{
  "head_dim": 96,
  "vocab_size": 16384,
  "hidden_act": "tanh_gelu",
  "attn_scale": 0.102,
  "bias": "all",
  "tie_word_embeddings": true,
  "init": "uniform",
  "init_std_down": 0.0,
  "optimizer": "muon_variant",
  "learning_rate": 0.00629,
  "warmup_steps": 200,
  "final_lr_fraction": 0.0,
  "dataset": "wikipedia_en"
}
Each number is 128 + 32 x the weight over its row's rms, rounded and kept within 0 to 255. Layers, rows and columns count from 0. The size above them is the row's rms in percent of the matrix's.

# layer 6 attention output (transposed), 576x576, rms 0.12, rows 32-95, columns 144-191
size [123 119 118 116 120 121 119 123 121 116 122 113 119 116 127 118 117 113 118 115 117 115 123 117 120 123 116 115 124 114 117 121 116 121 115 116 117 121 121 117 113 116 123 119 120 121 117 122 117 119 117 116 118 119 124 117 117 115 116 116 113 122 122 114]
[[119 162 129  97 146 129 120 154 102 176 159 118 186 189 134  80 125 155 190 122 124 115  86  93 141  55  99  89 147 121  98 113  99  92 156  74 139 186  98 140 113 197 122 125 130 140 143 139]
 [114  90 133 141 141  94  85 183 117 139 165 171 150  92 126 121  62 155 159 133 115 220 123 103 119 131  83 108  96 127 181 104 147 116 129 132 159 144 101 159 169 127 108 168  87 149 126 165]
 [ 68  79  91 135  78 149  93 181 146 125 147 128 173 168  92 150 152 100 115 148 138 110  86 102 150 157 112 125  88 108 105 118 109 142 152 129 134 137  62 127  99 100 130  79 147 110  93 146]
 [ 77 146 149 134 110  83  88 102  64  89 162 152 173  50 156 106 119 144 161 116 119 133 139 147 143 113 126 125 146 158 166 163 119 109 101  80 172 161 151 127  63 165  78 164 173 157 146 156]
 [ 48 121 156 105 176  85 165 121 133 114 100 107 161 107 139 229 149 105 147  67 118 132 129 139 101 130 114 114 169 160 123 126 127 115 138 139  97 145 110 159 140 148  94 159 129 146 123 153]
 [113 165 130  84 125 141 167 115 184  98 112 107 104  83 102 151 160 134 102 150 116 109 207 132  88  75 118 114 129 145 150 106 177 176  83  89 127 133 150 139 145  55 134 144 139 127 143 113]
 [112 147  78  92  78 126 112 142 134  95 144 118 124 110 112 129 131 111 137 169 164 149 116  79 144 138 175 103 184 124 174 167  92 119 134 205 119  89 159  93 108 182 148 152 105 111 131 113]
 [160  94 113 109 181 144 119 129 109 111  51 161 151  99 105  91 102 103  95 133 140 147 162 152 166  78 150 136 181 124  89 102 165 204 111  43 112  96  95  80 129 124 111 126 152 126  96  95]
 [ 46  57 119 119 152  73 117 135 209 103 170 137 166 152 132  46  89  78  89 125 107 145 149 132 141 114 158 113 110 188  91 124 145 130 143  41 136 144  94 119  71  93 127 182 154  83  99  95]
 [118 120 150  67 152  84  57 117 143 154 207 110 114 126 166 134  95 109 210 122 142 158 162  67 172 194 109 165 136 159 106 122  90  94 124 113 108 132 117  94 180 113 120  83  70 164 171  96]
 [100  95  86 138 145 182 103 154 157 138 131 152 108 129 132 138 105  81 155 157 148 167 114 127 174 134 162  67 126 135 103 120 171 110 140  58 134 108 125 150 149 117 132  86 175 125 184 119]
 [102  82 172  83 114 138 139  82 121 141 147 132 125 114 140 149  54 102 186 175 143 128 137 104 161 135 127 175 171 125 151 147 137 128 123 123 142 105 172  88 182 134 119  91 124 127 149 175]
 [106 188 101 173 105 134 154  76 148 178  97 117 143 180 120 107 134 135 152 117 136  94  89 126  78 166 132  79 139  98 157 104 114  60 113 146 161 172 142 174 143 206 163 140  86 142 167 184]
 [ 98  50 124 121 132 177 152  94  96  92 142 128 111 164 123 128 118 161 136 129 145  84  85 148  99 178  99 148  79 112 116 122 175 114 147 110 124 167  90 113 116  69 116 169 128 132  85  99]
 [126 109 115 175 102 156 139  89 160 150 111 102 187 151 182 152 119 132 131 137  80 107 169 126 166  69 141  77  84 176 159 123 128  61 100 118 117 142 158 162 172 130 104  92  69 126  62 191]
 [160  53 103 151 126 177 147 160 120 113 106 131 157 156 135 176  82 108 143  80 160 116 117 171 115 149 125 161 160 146 136 142 136 140 134 117 118 156 139 153  94 117 188  77 133 131 111 154]
 [138 164 155 136 132 158  70 139 103 112 112  45 136 192 127 117 107 164 115 134 139 140  93 101 110 161  92 120 134  64 141 112  95 109 124 119 108 133 122 140 139 140 173 112  87 170  82 145]
 [120 143 121 177 132 192 145 117 179 171 111 132 117 129  62 168 141 109 147 146  93 190  99 155 103 105 127 162 140 126 144 144 114  94 157  73  91 162  82  94 122 153 142 122 156 145 165 147]
 [117 114 141 131 170 157  99  88 133 168 116 136  74   0 115 147  95 125 149 129  86 158  41 164 123 120 111 151 103 122 100 121 108 135 122 155  69 138 112  73 123 132 107 145 151 118 120  78]
 [154 142 163 131 150 147 107 108 171  85 188  93 103 134 104 131 124 145 118 114 123  68  61 123 121 148 157  96  77 169 121 165 106 136 153 100 131 119 111 162 144 103 116 120 177 149 167 176]
 [124 173 149 126 104 132 116 151 167 176 136 110 154 169 162 160 130 210 166 165  65 168 115  89 101 133 105  90 113 156  93 142 120 114 114 123 180  99 163 147 163 169  86  92  94 109 132 105]
 [ 78 111 147  93  91 186 178 125 122 149  95 132 119 164 137 114 121  82 130 142 146 127  97 148  80 131 100 129 187 114 116  73  84 115 128 106 130 130  57 121  95 174 147 125 163 113 124 167]
 [154 101 116 116 161 123 141 125  96 142 168 178 120  77 129  52 137  93 147 118 135 160 131 104 161 152 132 163 153 131 115 152 120 118 165 174 176 121  60 135 139 111 120 122 165 161 128 127]
 [115  71  73 164  93 102  89 107 141 135 171 150 116 182 106 122 140 124 122 176 121 145 141 183  74 134 149  93 148 104 147 108 107 131 116 118  92 116  81 160 143 133 175 124  79 140 139 179]
 [135 112 152  98 118 145 111 112 115 118  99 162 112 101 154 169  95  43  81 106 168 124 115 171 160 153 119 159 106  71 144 135 145 177 110 136  95  92 129 157 129 146 104 100 102 143 162  56]
 [183 101 192 186 134 131  51 181  90 116 169 153 131 155  96 120 139 154 134 153 146 111 138  97 118 105 164 121 119 123 101 143  65 111  90 109 102 190 193 111 170 113  48  79 145 109 142  63]
 [134  85 130  69 177  67 115 148 159 168 192 134 105 129 119 115 110 146 117 125 138 144 167 142  81  79 180 101 128 135 169 100  81 126  86  59 150 152 133  91 163 120 119  95 151 119 133 122]
 [ 94 151 119 112 142 134 142 163  67 133 106  66 156 149 109 176 128 167 121 181 162 173 139 134 166 183 112 157 110 122 127 113  96 117 140 104 138 117  67  68 153 130 148  36 156 101 117 102]
 [139 114 179  89  84 160 114 147  94 140 112 195 105 171 157 153 135 101 147 125 114  76  88 159 111  83 128 100 109  72  86 116 141  75 143  90 143 110 135  87 143 149 105 123 123 130 155 106]
 [ 84 145 133 148  93 132 184  86 150 139  95 151  65 149 139 160 125 149 150 150 152  92 120  99 147 143  58 129 121 129 114  82 104 167 156 128 139  59 154 137 164 175 131 139  63 128 136 113]
 [ 93 172 138 167 175 152 103 123 202  94 167 181 144 103 149 104 150 126 118 173 117 126 121  61 123 126 139 139 120 130 177 106 101  71 150  80  97 200 171 138  83 151 100 152  90  97 113 187]
 [166  87 138 109 136 122 155 112 123  34 104 165 106 149 176  92 108 113 162 143 137  30  93  81 147 161 210 178 142  87 106  79 134 133 150 125 135  84 154 145  89 111 116 153 178 176 173 110]
 [145  91  94 105  68 152  75 102  95 126 122 170  90 156 103 118  70 178  97  58 119 142 157 179 110 127 129 137 132 167 104 148 123 126 137  57 152  80 109  92 140 125 132 141  70 139 124 171]
 [101 167 125 124 152  99  74  65 168 156  70 126  67 114 107 182 139 120 156 105  58  48 178 161 150 110 119 175 154 119 165 121  85 128 121 107 150  96 184 161 160 172 152  98  71 149 109 131]
 [171 146  75 123  96 130  54 132 137 155 166 174 129 113 158 152 132 185 131  99 148 110 137 112  92 110 139 134  66 125 186 121 104 163  94 171 115 176  43 162  88 112  86 110  75 121 132 147]
 [154 128 168 117 148 144 128 151 113 116 169 117 135 146 223 110 158 117 123  73 121 185  64  89 168  60 113 109 120 152 163 137  82 152 120  80 141 113 102 125 115 108 139 134 113 138 175 151]
 [107 147 104 106 112 149 130 143 168 107 182 164  95 181 120 150 127 141 119 210 101 159 132 144  98 131 194 124 151 101 192 133 100 139 103 172  89  64 150 116 122 196 114 142 113 116 122 121]
 [ 72 139 190  88 111 143 109 134 104 184 159 154 110 141 100 186 180 111 103 198 167  97 169 151 156  81 118 133  92 132 145 135  95  94 105 148  88  87 111 140 143 135  86 115 112 133  70  91]
 [114  75 103 149 159  89 119 157 111 115 163 195 113 196 164 116 107 108  84 105 114  90 135  63 120  64 209 150 147 128  91  89 127 166 140  97 166  46 151 155  90 193  75  95  56 115 143 172]
 [127 160  92 119 154  97 128 100 127 112 127 110  82  94 121 126 149  43 184 161  98 121 145  97 157 143 185 174 144 148 144 164 156 146 147 101 119 127 130  89 104 138 115 140 103 100 135  93]
 [ 85 138 169  97 102 142  92 120 160  63 168 161 127 146 165 116 198  76 136 173 123 179 113 133 179 113 189 155 196 127  54 128 144 137 184  96  98  75  90  97  81 110 154 174 150 101 159 173]
 [ 86 115 144 154 146 167  92  95 128 147 147 128  74 161 164 150 126 124 155 111 133 115 124 160 159 165 122 173 162  44  65 127 146 125 183 123 117  74 147 158  92 133 135 138 140 114 144 171]
 [ 98 105  81 107 151 151  81  91 140 117 152 173 163 121 113 160 101 115  93 165 122 221 107  65 119 135 119 100 130  95  29 102 110  80 104  58 100 168 157 158 155 182 125 149 122 127 113 137]
 [127  88 144 232 134  79 144  93 119 103 121 125 115 134 154 122 104 135 117 107 108 128 153 163  67  67 140  63 123  71 127 169 103 121 173 123 173 174 123 165  90 126 102 133 191 131 117 100]
 [101 113  81 178  43 179 107  71 110 143  97 152 152 139 126 143 104 114 118 140 102  99 168 133 163 121 225  81 153 139 142 123 155 181 120  72 149 101 154 132 144 139 141 114 103 141 199 149]
 [159 116 141 165 170 163 131 167 169 182 158 107  91 148 159 123  80  69 142 122  81  60  81 157  65 104 125 135 112 162 154 137 165 152 115 163 161 152 120 170  65 147 198 133 200 110 146 181]
 [140 117 136 148 136 106 146 162 137 132  86 114  89 167 121 131 114 164 156 130 154  96  73 101  94  63 112 110 101  78 165 186  89 121 120 113 149 145 130  88 105 123 102 129 143 194 167 134]
 [160 125  60 165  94 151 131 142 144 153 125 131 118  88 148 122 105 120 153 146  63  84 139 102  90 175 157  65 163 155 114 155  55 141 178 141 164 127  83 158 150 115 156 106 131  71 136  77]
 [135 152 120 129 222  77 124 136  97 151 113 128 105 103 151 158 140 177 115  93  84  98 156 121 118 103 122 138 151 145 125 105 118 161 117 157 178 128  82 187 152  77 153 155 162 157 161 179]
 [107 175 114 117 153 131 144  86 175 138 157 154 175  64 109  96 123 119 125 155 157 141 115 100  88  86 110 199 130  76 156 141 102 164  86 114 130  90  92 148 174  69 162 122 118  96 146 129]
 [108 126  96 115 119 137  80 133 142  89  75  82 153 190 116 142  48 125  73 153 109 171 104 150 131 151 118 123 121 109 122 146 127 150 131 118 179 111 157 137 109 153 177 182  72 122  82 127]
 [108 125 145 159 150 110  59 176 109  82  91 178 177  90 174 145 109 167 128 141 127 147 101 116 150 143  84 145 176  34 146 135 120 159 118  91 114  57 163  86 160 138 181 120 157 131 116 164]
 [107 151  94 148 127 109 180 122 106 136 152 114 101 113 175 112  92 116 206  92 128 137  95  90  99 177 147 104 132 163  94 195 117 159 158 130 136 155 110 110 164 118 120 173 202  77 108  91]
 [ 98 150 129 130 155  86 154 147 150 160  87 129 131  82 138 198 110 140 126 148 144 188 119 126 129  95 190 111  86  90  72  77 104 105 151 131 134 159  98 126 141  24 149 162 136  85  73  75]
 [116 134 127 105 168 100 177 130 139 132 113  46 166 136 106  75 162 106 164  82 149 132 111 108 166 129  90 124 156 101 171  93 113 138 152 116 113  99 136 177  66 172  67 102 148 145 104 153]
 [139 126 136 128 126 145 161 127 183 137 136 150 109 119 186 143 152  91  97 127 147 171 147 195  94 144 103 124 126 145  88  79 192 178 141 115 128  75 141  73 131 147  87 116 152 125 185 129]
 [117 140 142 198  68 155  73 102 131 141 130 178 100 115 127 152 109 124 156 169 179 139 100 165 174 136 114 121 189 101 118 144 178  79 148 109 149 154 112 124 179  97 105 121 133 121 113  92]
 [116 134 159  95 101 170 152 150 156 176 111 113  99 108 128 168 161 167 107 103 148 104 119 134  78  86 141 206 144 135 118  90 118 113 175 149 181 115 137 144 166 134 111  92 124 111 112 121]
 [126 114 129  79 132 148 136 175 113 122 134 126 115 126 110  85 139 178  91 131 154 139 151 126 117 142 112 123 146 145 178 103 160 102 141 152 179 139 102  83 180 168  88  98 172 129 182 196]
 [ 83 160 124 112 124 145 147 101 136 108 101  98 110 119 135 108 116 117 144 151 127  66 127 164 117 112  68 156 138 143 131 140 178 115  68 146 169 157  85 146 117 113 124 117 104 128 165  68]
 [137  76 154 148  94 169  90 156 125 169 132 118  85  74 107 138 136 133 157 141 163 130 174 109 140 104 115 103 121 101  95 122  92 116 157  82 158 121 105 178 136 152 157 159 112 131 129 137]
 [159 156 104 157 159  97  80 136 134 125 121  93  74 143 128  56 174  84 170  87 171 127 181 137 174 150  49 135 130  99 175  95 129  65 111  70 198 115 133 110 184 157 145 130 128 177  97 102]
 [171 125 187 112 145 121 184 232 211 112 140 126 128 117 175 103 108 114 104 137 121 151 135 121 142 153 159 163 130 150 119 124  93 177 157 127 153  99 134 115 122 128 152  91  89 159 192  60]
 [ 87 101  84 137 169 153 184 185 128  86 165 122  60 138 128  84  64 129 137 115 170 136 105 128 114 113  76 118  43  96  58 181 165 133 146 142  98  99  15 105 177 146 130 106 153 162  58 113]]
# layer 6 attention value, 576x576, rms 0.0686, rows 33-95, columns 144-191
size [ 96  98  92  97  98  95  98  97  93  99  95 101  96 102 100  95  93  96  96  94  89 103  98 101 101  97  98 100  94  95  96  93 100  96  96  93 100 100  96  93  94  97  94  98 102  96 101  95  97  97  97  96 100 105  95  95  96  96  96  95  99  98  92]
[[109 134 120 143 123 149 108 113 114 108 104 100 106  88  99 101 105 151 162 202 165 168 113 146 176 137  67 162  50 113 150 182 181 107 114 143 100 144 149 111  52  40  54 133 117  84 117 145]
 [117 116  82 162 154 166 111  86 136 136 172 120 154 178 132 101  85  85 179 185 124 166 151 171 108 207 132 168 140 143  94 180 151 116 148  65 122  88 157 113 143 122 182  86 181 112 159 115]
 [132 104 101 115 136 145 137 138  73 118 141 121 151 109  98 165 112  98  89 146 115 145 139 107  81 171 167 146 111 139 162 160  83 179 169 156 146 148 139 138 110  94  97 160 163 151  98  80]
 [ 88 142  92 107 112 121 178  97 122 162 156 182 163 112 128 104 141 176 111 147 121 119 103 169  94 170 139 146 124  91 111  59 149 196 115 164 191 142 118 122 171  91 114 157 136 119  97  89]
 [ 93 145 118 128 145  93 146 158 171 112 133  68 142  98 106 125 152 150 119  98  93 145 135 112  62  89  87 130 107 129 172 107 137 150 143  81 121 141 103  99 148 123 130  81 142 171 123 135]
 [163 109 150 182 129  51 201 230 145 125 136 137 138 121 104 105 147 113 138 143 154 170 111 210  53  90 123 147 133 184 132  90  58 156 162 103 158 117 214  92 147 153 156 167 197 115 170 131]
 [ 89  93 172  84 139 147 127 184 148 106 132  71 126 136 116 154 104 154 106 108 145  92 127 135 179 133 133 175 115 111 178  78  46 130 116 123 151 113 105 113 139 101 128 101  80  72 104  98]
 [ 96 188 152 131 189  99 150 195 137 141 139 140 104 148 108 126 100  33 162 118 109  94 150 128 130 132 169 130 166 123  90 106  94 104 193  93 154 134  91 102 254 170 115 119 125  94 128 104]
 [146 157 125 133 143 134 124  76 168 155 177  84 102  80 130  73  76 149 124 142 168  86 122 119 128 125 101 136 135 124 109 165 123 147 185  78 147  95  96 133 128 114 115 107 123 136 150  60]
 [112 132 154 123 119 118 130 122 165 118 149 132 131 105 179 136  65 101 122 178 156  96 126 105  77 104 157 109 102 101 134 126 164 207 120 137 140 158  97 118 121  78  90 143 139 112 161 115]
 [108 119 130 104 107 111 120 191 157 141 128  61 182 113 161 120  75  96 135 162 146 154 149 169 149 148 108 111 109 162 130 109 147 126 131 127  93 121 115 156 194 117  93 144 116 123  68 123]
 [181 100 133 158  73 189 137 111 120  77 106  99  74  96 155  85 126 188 159 126  99 138 122 207 132 100 127 132  70 160 123 117  91 133  28 157 142 229 161  73 146 103 121 108 120  77 111 135]
 [106  97  65 133 126 116 157 123 108 150 122 115 132  89 103 157 116 119 133 126 113 129 134 129 105 159  86 109 112 143 102 124 134  79 177  85 130 165  76 110 143 126  76 146 156 120 114 111]
 [169 104 143  96 138 103 148  91 145 154 108 255 107 139 115 116 115  94 169 154 154 110 119 167  97  76 114 119  76 130 133 142 218 157 132 104 102 210 129 129 139 153  91 108 140 122 165 114]
 [110 150 133  95 168 143 113 158 122 118 171 181 127  78 149 158 172 117 179 133 156 149 186 138  86 186 117 138 126 105 122 121 123  88 149 117  88 153 164  87 139 129 144 112 148 149 130 109]
 [ 61 145  72 129  95 114 149 134 132 137 118 153 110 148 152  77  84 106 126 100 115 150 186 144 121 172  78 138  95 172 103 138 129 131  97 162 130 147 105 134 106 108  82 167 155 121  77 101]
 [ 58 137 127 115 160 116 125 132 180 127 156  94 112 130 155 136 162 143 157  75 125 155 130 103 101 147 153 190 108  39 127 124 142 143 147 192 158 144 168 112 125 127 109 120 138 112 111 137]
 [145 151 114 134 120 109 139 158 125 154  89 126 173 119 142 191 151  86  88  76 155 137 106 109 175 113 160  99 177 139 128  78 166 140 182 159 127 162 141 170 109 168 131 161 116 157 133 120]
 [ 83 127 150 136 160 112 111 197 125 150 146 117 174  75 157 158 146 108 166 105 120 132 145 108 194 113 128 211 108 198 100 179 190 130 141  82 108 152 132  72  64 151 105 123 155 153 153 107]
 [100 136  65 165 133 146  80 153 136 107 139 150  99 120 170  84 138 162 154 109 103 125  83  95 131  88 207 116 131 100  97 121 200 122 128 139 158 108 109 147 111 137 120 102 123 126 168 128]
 [125  87 173 128  85 109  87 163 194 172 153 154 125 106 123 147 126 140 102 143  95 170 138 148  98 104  98 179 120 164 100 156 119 136 136  91 117  84  95  85 109 156 130 144 135  83 122 102]
 [141 187 149 125 155 116 125 114 132 125 209  80 102 134 104 192 139 141 185 125 169 106 132 124 143 115  86 112 136  99 112  83 148 168 128 112 105 149 126 161 138 178  59  72 115  89 122 129]
 [114 114 124 136 161 110 160 135  89 154 150 157 134 100 104 186 161 105  91 131 139 148 175 150 172  78  99 112  99 128  89  50 121 163 101  47 128 100 174 132 155 108  49 176 170 154 130 116]
 [134 141 101  91 106 177 174 118 146  59 135 138  75 109 121 165 159 145 110 119 155 100 102 133 139 105  86 157 142 113 131  87 116  82 144 184 122 102 180  96 134  81 131 127 175 162 103 174]
 [178 127 100 190 124 140 132 132 157  99 124 142 123 101 123 113 118 104 152  96 143  74 200 120 107 140 128 155 189  86 144 128 152  83 110  65 135 124 162 124 112 169 126 188 108 117 125  98]
 [ 64 141  87 136 109 120 153 107 140 137 188 139 132 169  45 115 120  71 183 104 144 134 129  42 132 118 115 138 130 122 143 104 148 170 186 148 157 114 154 143 165  95 120 173 106 155  65 222]
 [119 137 105 115 143  86 133  88 131  87 128 120 132 179 109 141 128 128 166 109  82 173 165 152 110 107 128 175 152 115 154 107 199 104 134 198 137 136 187 107 122 166 126 166  74 176 149 147]
 [100 135 103 103 123 123 115 102 148 100  70  65 142 162 166 111 159 162 119 135 107  67 153 138 144  95 112 112 129 135 168 135 170 113 148 131 165 104 173  96 123 166 137 139 132  97 132 143]
 [135 158 164 125 129  87  88  94 105  84 110  31 151  80 134 180 127 170 100 181 157  84  63 189 136 112 123 139 116 127 125  92 149 136 109 204  74 122 180 148 123 137  89 159 144 106 143 102]
 [160 139 168 150 133 149 116 130 198  46 161 176 112 136 178 129 185 124 166 119  90 123 159 152 139 166 106 196 103 174 129 105 104 115 168 111 139  99 127 126 225 194 133  98 156 118 138  67]
 [139 113 164 163 180  81 133 139 165 108 124 149 168 146 145 153 133  79 153 112 111  65 117  94 114 183  99 160 177 160 104 125  83 127  94 174 165 136  85 147 170 120 125 124 146 123 123 126]
 [107 143 135 139 192 145 189 141  92 131 108 133 151 116 130 179 130 181 144 138 112 148 109 105  89 156 142 125 152 150 141 143  66 111 120 124 177 145 136  98 150 155  92 114 111 102 129 160]
 [151 147 147 146 127  43 156  97 127  91 138 168 142 120 205  68 174 105 121  69 195 147 193 110 150 166 140 107 118 172  98  74 136 193 205 145 151 134 126 123 110  81 135 104 194 126 108 142]
 [144  60 180 202 128  85 115  70 157 129 139 132 108  98 152 150 170 146 181 163 151 148 135 138 146  88  86 132  89  73 122  70 125 120 178 125 119 127 141 113 108  66 147 119 129  87 117 130]
 [223 133 105 131 161  90  97  83 195  93 133 181 141 124 123 112 154 188 138 113 150 152 136 123 136 104 134 113 101 162  92 165 126 137 140  88 113 134 132 176 159  93 156 111 127 154  68 108]
 [126 103  81 144 115 160 152 122 123 172 159 140  65 177 115 193 191 116  89 125 163 104 178 114 170 129 209 138 120 164 135 160 126 155 197 145 145 121 134 138 142 157  75  87 131  96 177 142]
 [163 136 184  58 126 116 142 143 169 107 136  70  88 125 118  90 123 136 173 184 140 129 148 116 142 149 131  63  93 142 129 142 157 121 152 113  97 140  75  79 149 219 129 120 151 107 106  73]
 [111 160 167 152 158 130 128 130 136  92 159 168 120 110 167 114 139 122 140 138 107 114  86 146 178 110 105  65 161 112 114  77 159 108 140 105 138 131 124 173 151  76 118 127 140 130 105  65]
 [144 144 133 113 102  93 177 121 167 175  76  93 165 165 113  98 130 151 102 122  95 126 118 132  96 135  98 141 149 111 165 139 151  98 164 103 111 133 112 203 123 108 137 199 102  93 150 110]
 [115 124 105  79 163  93 141 144 105 132 127  71 113 131 153 156 138 122 115 183 125 134 125 129 152 107  99 178 164 118 123 217 113 188  84 128 109 199  89  68 134 140 134  96  88 170 104 143]
 [150  84 146 122 133 105 168 114  57  75 187 156 108 120  89 142 121 160 130  74 108  97  88 157 117 117  97 113 103 121 154 128 160 110 148 207 137  93 139  52  84 125 165 176  78 104 132 146]
 [162 138 179 104 100 136 189  81 166 146 133 112  93 154  93  98 161 141 144  98 159 182  79 164  60 105 113 179  95  97  76 126 208 207 111 120 166 131 120 137 120 149 126 103 167 144 160 104]
 [108  79 181 125  85 134 118 134  84 140 132 176  97 139 106  90 108  92 158 130 149 156 155 121 172 165 147 110 147 103 130 144 138 157  93 103 160  91 111  98 127 132 124  87 173 166 106 134]
 [140 164  95 118 132  78 157 121  99 114  78 134 154  85  88 133 156 156 186  70 103 137 128  70 138 164 118  80  96 103  98 127 111 169 149 135 115 131 150 131 147 125 110 174 163 111 119  69]
 [133 178 146 123 149 132 111 161 126 162 144 115 127 116  41 153 126 130 112 154  71 113 168 139 168 112 113  91 130 147 107 136  26 127 182 162 135 135 104 145 148 116 128  13 153 119 114  86]
 [155 145  96 105  70 161 124  75 110 124 133 148 156  55 149 187 126 144 132 181 140 118 101 171 111 139 120 117  78  70 122 120  80 156 153 133 143 132 137 128 139 134 132  93 162 115 139  80]
 [139 107 104 156 124 113 143 127 114 118 130 161  64 111 128 121 126 106 166 117 103 134 146  92 126 112 132 155 161 121 163 156 184 160 179 124 202 138 135 138  95 144 146 180  98 116 118  73]
 [126  90 151  91 131 166 171 132 150  84 148  75 126 175 148  74 129 198 164 122 123 146  56 155 129 154  69 144 117 112  89 148  81 108 161 153 129  99 140  89 129 158  65 166 108 164 105 149]
 [123  91 176 129 183 122 120 190 128  99 168 111  91  71 169 110  90  98 132  75 142 131 135 205  97 141 183  55 170 126 162 103 206 115  91 161 179 120 126 126 114 154 223 137 155  82 179  99]
 [114 170 128  96 180 142 137 142 148  50 126 155 157 163 165 202 171 124 117 122 113 178 102 122 130  98 186 102  70 130 121  93 156 145 140  72 150 158 119 123 168 189 111  82 120  94 178 211]
 [ 99 120 113  90 107 103 103  73 104 133 154 103  88 110 131 114 152  75 110  99 132 146 124 111 165 146 150 150 131  95 122 133 166  98  81 102 113 103 102 132 180 109 123 131 171 129 161 129]
 [118 103  67 135  59 221 121 125 132  95 137 111 170  86 158 240 113 138 122 146 130 140  57  84  96 114 166 116 111 171 116 139 142 165  97 110 113 127  62 161 110 116 136 107 101 135 137 150]
 [ 99 149 116 122 143 167 132 119  75 137 140 146 157 136 104 173  61 100 153 144  76 124  42 178 140 109  92  79  86 105 159  70 101  71 120 150 170 122 104 167 151 117 138 113  96 147 129 163]
 [150 169 172 161 110  81 134  85 188  72 158 118 135  91 124 158 145 136 111 150 109 130 143 146 128 133 178  78 174 155 129 119 101 149 146  89 156 182 108 143 104  77 136 167  98  83 150 133]
 [106 166 147  87 147  90 175 119 138 166 106  88 108 120 139 102 153 137 143 128 106 175 138 103 147  95 111 124  65 119 146  97 117 140 140 127 141  80 143 148 104 126 105  74 119 140 111 112]
 [ 82  83 167 123 139 104 136 123 139 103  81 145 118 166  98 129 126 145 109 132 180 150 119 111 137 149 101 121 123 172 123 120 117 175 127  70  98  68 114 103  80 130  85 104 168 161 156 126]
 [133  99 127 122 110  79  80 107 154  99 122 126 106 114  95 114 171 145 101 143  86 169 132 151  24  99 115 107 129 145 121  83 173  90 133 115 149 110  98 122 117  99  76 148 144  57 107 178]
 [116  74 187 124 142  53 128 131 118  94  89  95  95 113 109 121 171 122  83 150 171  70 144  81  84 126  94  88 113 147 140 194 129 161 108  92 112 129 152 117  42 199 161 141 175 161 138 140]
 [112 171 108 153  57 168 140  94  98 107 117 119 152 125 119 157 109 191  40 156 145 113 129 120  42  44 130 124 103  90 146 136 128 124 129 162  98 154 147 107  97 139 124 124 111 181 125 139]
 [173 134 197 152 158 132  78 127 126 143 170 106 134 179 110 111 161 121 104 123 135 155 140 129 192 112 136  63  84  65  74 162 157  60  94 132 177  83 152 109 108 135 154 172 115 129 145 147]
 [ 72 130  95 132  78 133 131 122 119 128 132 129 140 147 157 183 110 111 121 141 108 220 137  89  89 142 144 151 144 109  84 143 164 128  87  95 155 179 133  97 163 134 119  37 116 102  85 100]
 [168 127 149 107 175 124 134 137  82 170 141 159 142 148  32 156  72 148 112 122 143 122  98 103 115 167  97 143 115 185 145 122 177 130 100 130  70 135  94 102 135 120 179 173 104 113 150 128]
 [152 115 117 162  98 166  60 109 139 106 123 143 121 160 114 116 109 134 121 206 113 162 195 171 100 130 106 106 136  99 143  69 120 121 115 115 140  37  93 171 173 115 152 224 192 179 127 139]]
# layer 6 attention query, 576x576, rms 0.0794, rows 96-101, columns 144-191
size [ 96  89  85  88  93  84]
[[107 120 151 142 119  93 151 125 136  95 135  94 170 109  51  86  71  85 143 153 153 138 136 131 152 123 100 120 129 148  86 148  90 134 117 136  93 155 182 108 100 126 115 111 147 105 146 113]
 [133  91 143 163 161  39 108 121 160 162 125 193 139 142  81 122 130 140 120 152 162  95 148 114 108 127  62 110 133  93 153 147 133 110 122 141 167 111 115 164 153 113 125 140 176 149  97  85]
 [211  63 143 158 143  77  82 166 141 146 172 126 146 165  91 154 117  84 130 126  60 168 164 149 124  84 160 140  90 162  81 160  92 126 110 130 142 180 135 102 109 197 105 129 234 110 145 164]
 [162 139 111 136 131 149  88  90  89  86 140  90 154 173 143 157 150 152 145 109 168 187 129 140 174 141 173 149  41 168 191 111 113  98 139  85 107 108 116 176 102 134 116 130 147 148  72 116]
 [130 119  46  99 123 140 154  84  61 116 184  95 148 128 120 131  82  91  75 127  28 151  86  81 109 116 123  92 101 211 126 105 124 206 149 158  83 139 127 170 114 114 137 144 114 213 104  91]
 [157 126 156 139  75 122  91 193 105 153 140 138 111 141 138 135 115  61 150 117 135 178 156  74 178 138 174  87 124  95 175 155 122  97 123 154 125 149 121  98 124 132  61  99 144 131 160 125]]
# layer 6 attention key, 576x576, rms 0.075, rows 96-100, columns 144-191
size [ 96  96  87  96 100]
[[ 77 124 109 111 153 149  79 154 124  87 177  86 131 151  97  98 137 183  94 111 148 118 117 130 139 206  98 130 134  71 107 107 129 155 150 159 156 157  94 147  86 168 162 141 137 143  83 156]
 [109 106 126  98 103 141 137 188 130  99 118 101 125 172 187 100 141 115  92 132 211 127 143 117 151 122 152 115 103  82 124 118 146 167 174 108 142 133 118 102 116 122 131  74 125 111  95 103]
 [180 141 103 124 152 107 178  69 151  94 197 119 111 130 113 102 136 104 187 166 118 148 162 122  77 129  98 127 107 166 123 131 161 110 164 125 153 193 155 113 155 150 160  64 134 137 115 172]
 [140 133  96 110 133 169 125 183 176 142  99 172 188 125 156 135 103 131 112 129 107  85  60 179 140  97 165 140 140 110 147 155  72  79 132 111 146  84 126 147 127 112 132  76 117 141 112 222]
 [131 128  75 148 153 117 118  85 128  79 136  77  76 169 146 130 140 188 135 103  69 134  85 173  72 108  70  92 106 148  70  98 124 129 174 203 105 121 185 168 140  90 126 163 103 131 163 100]]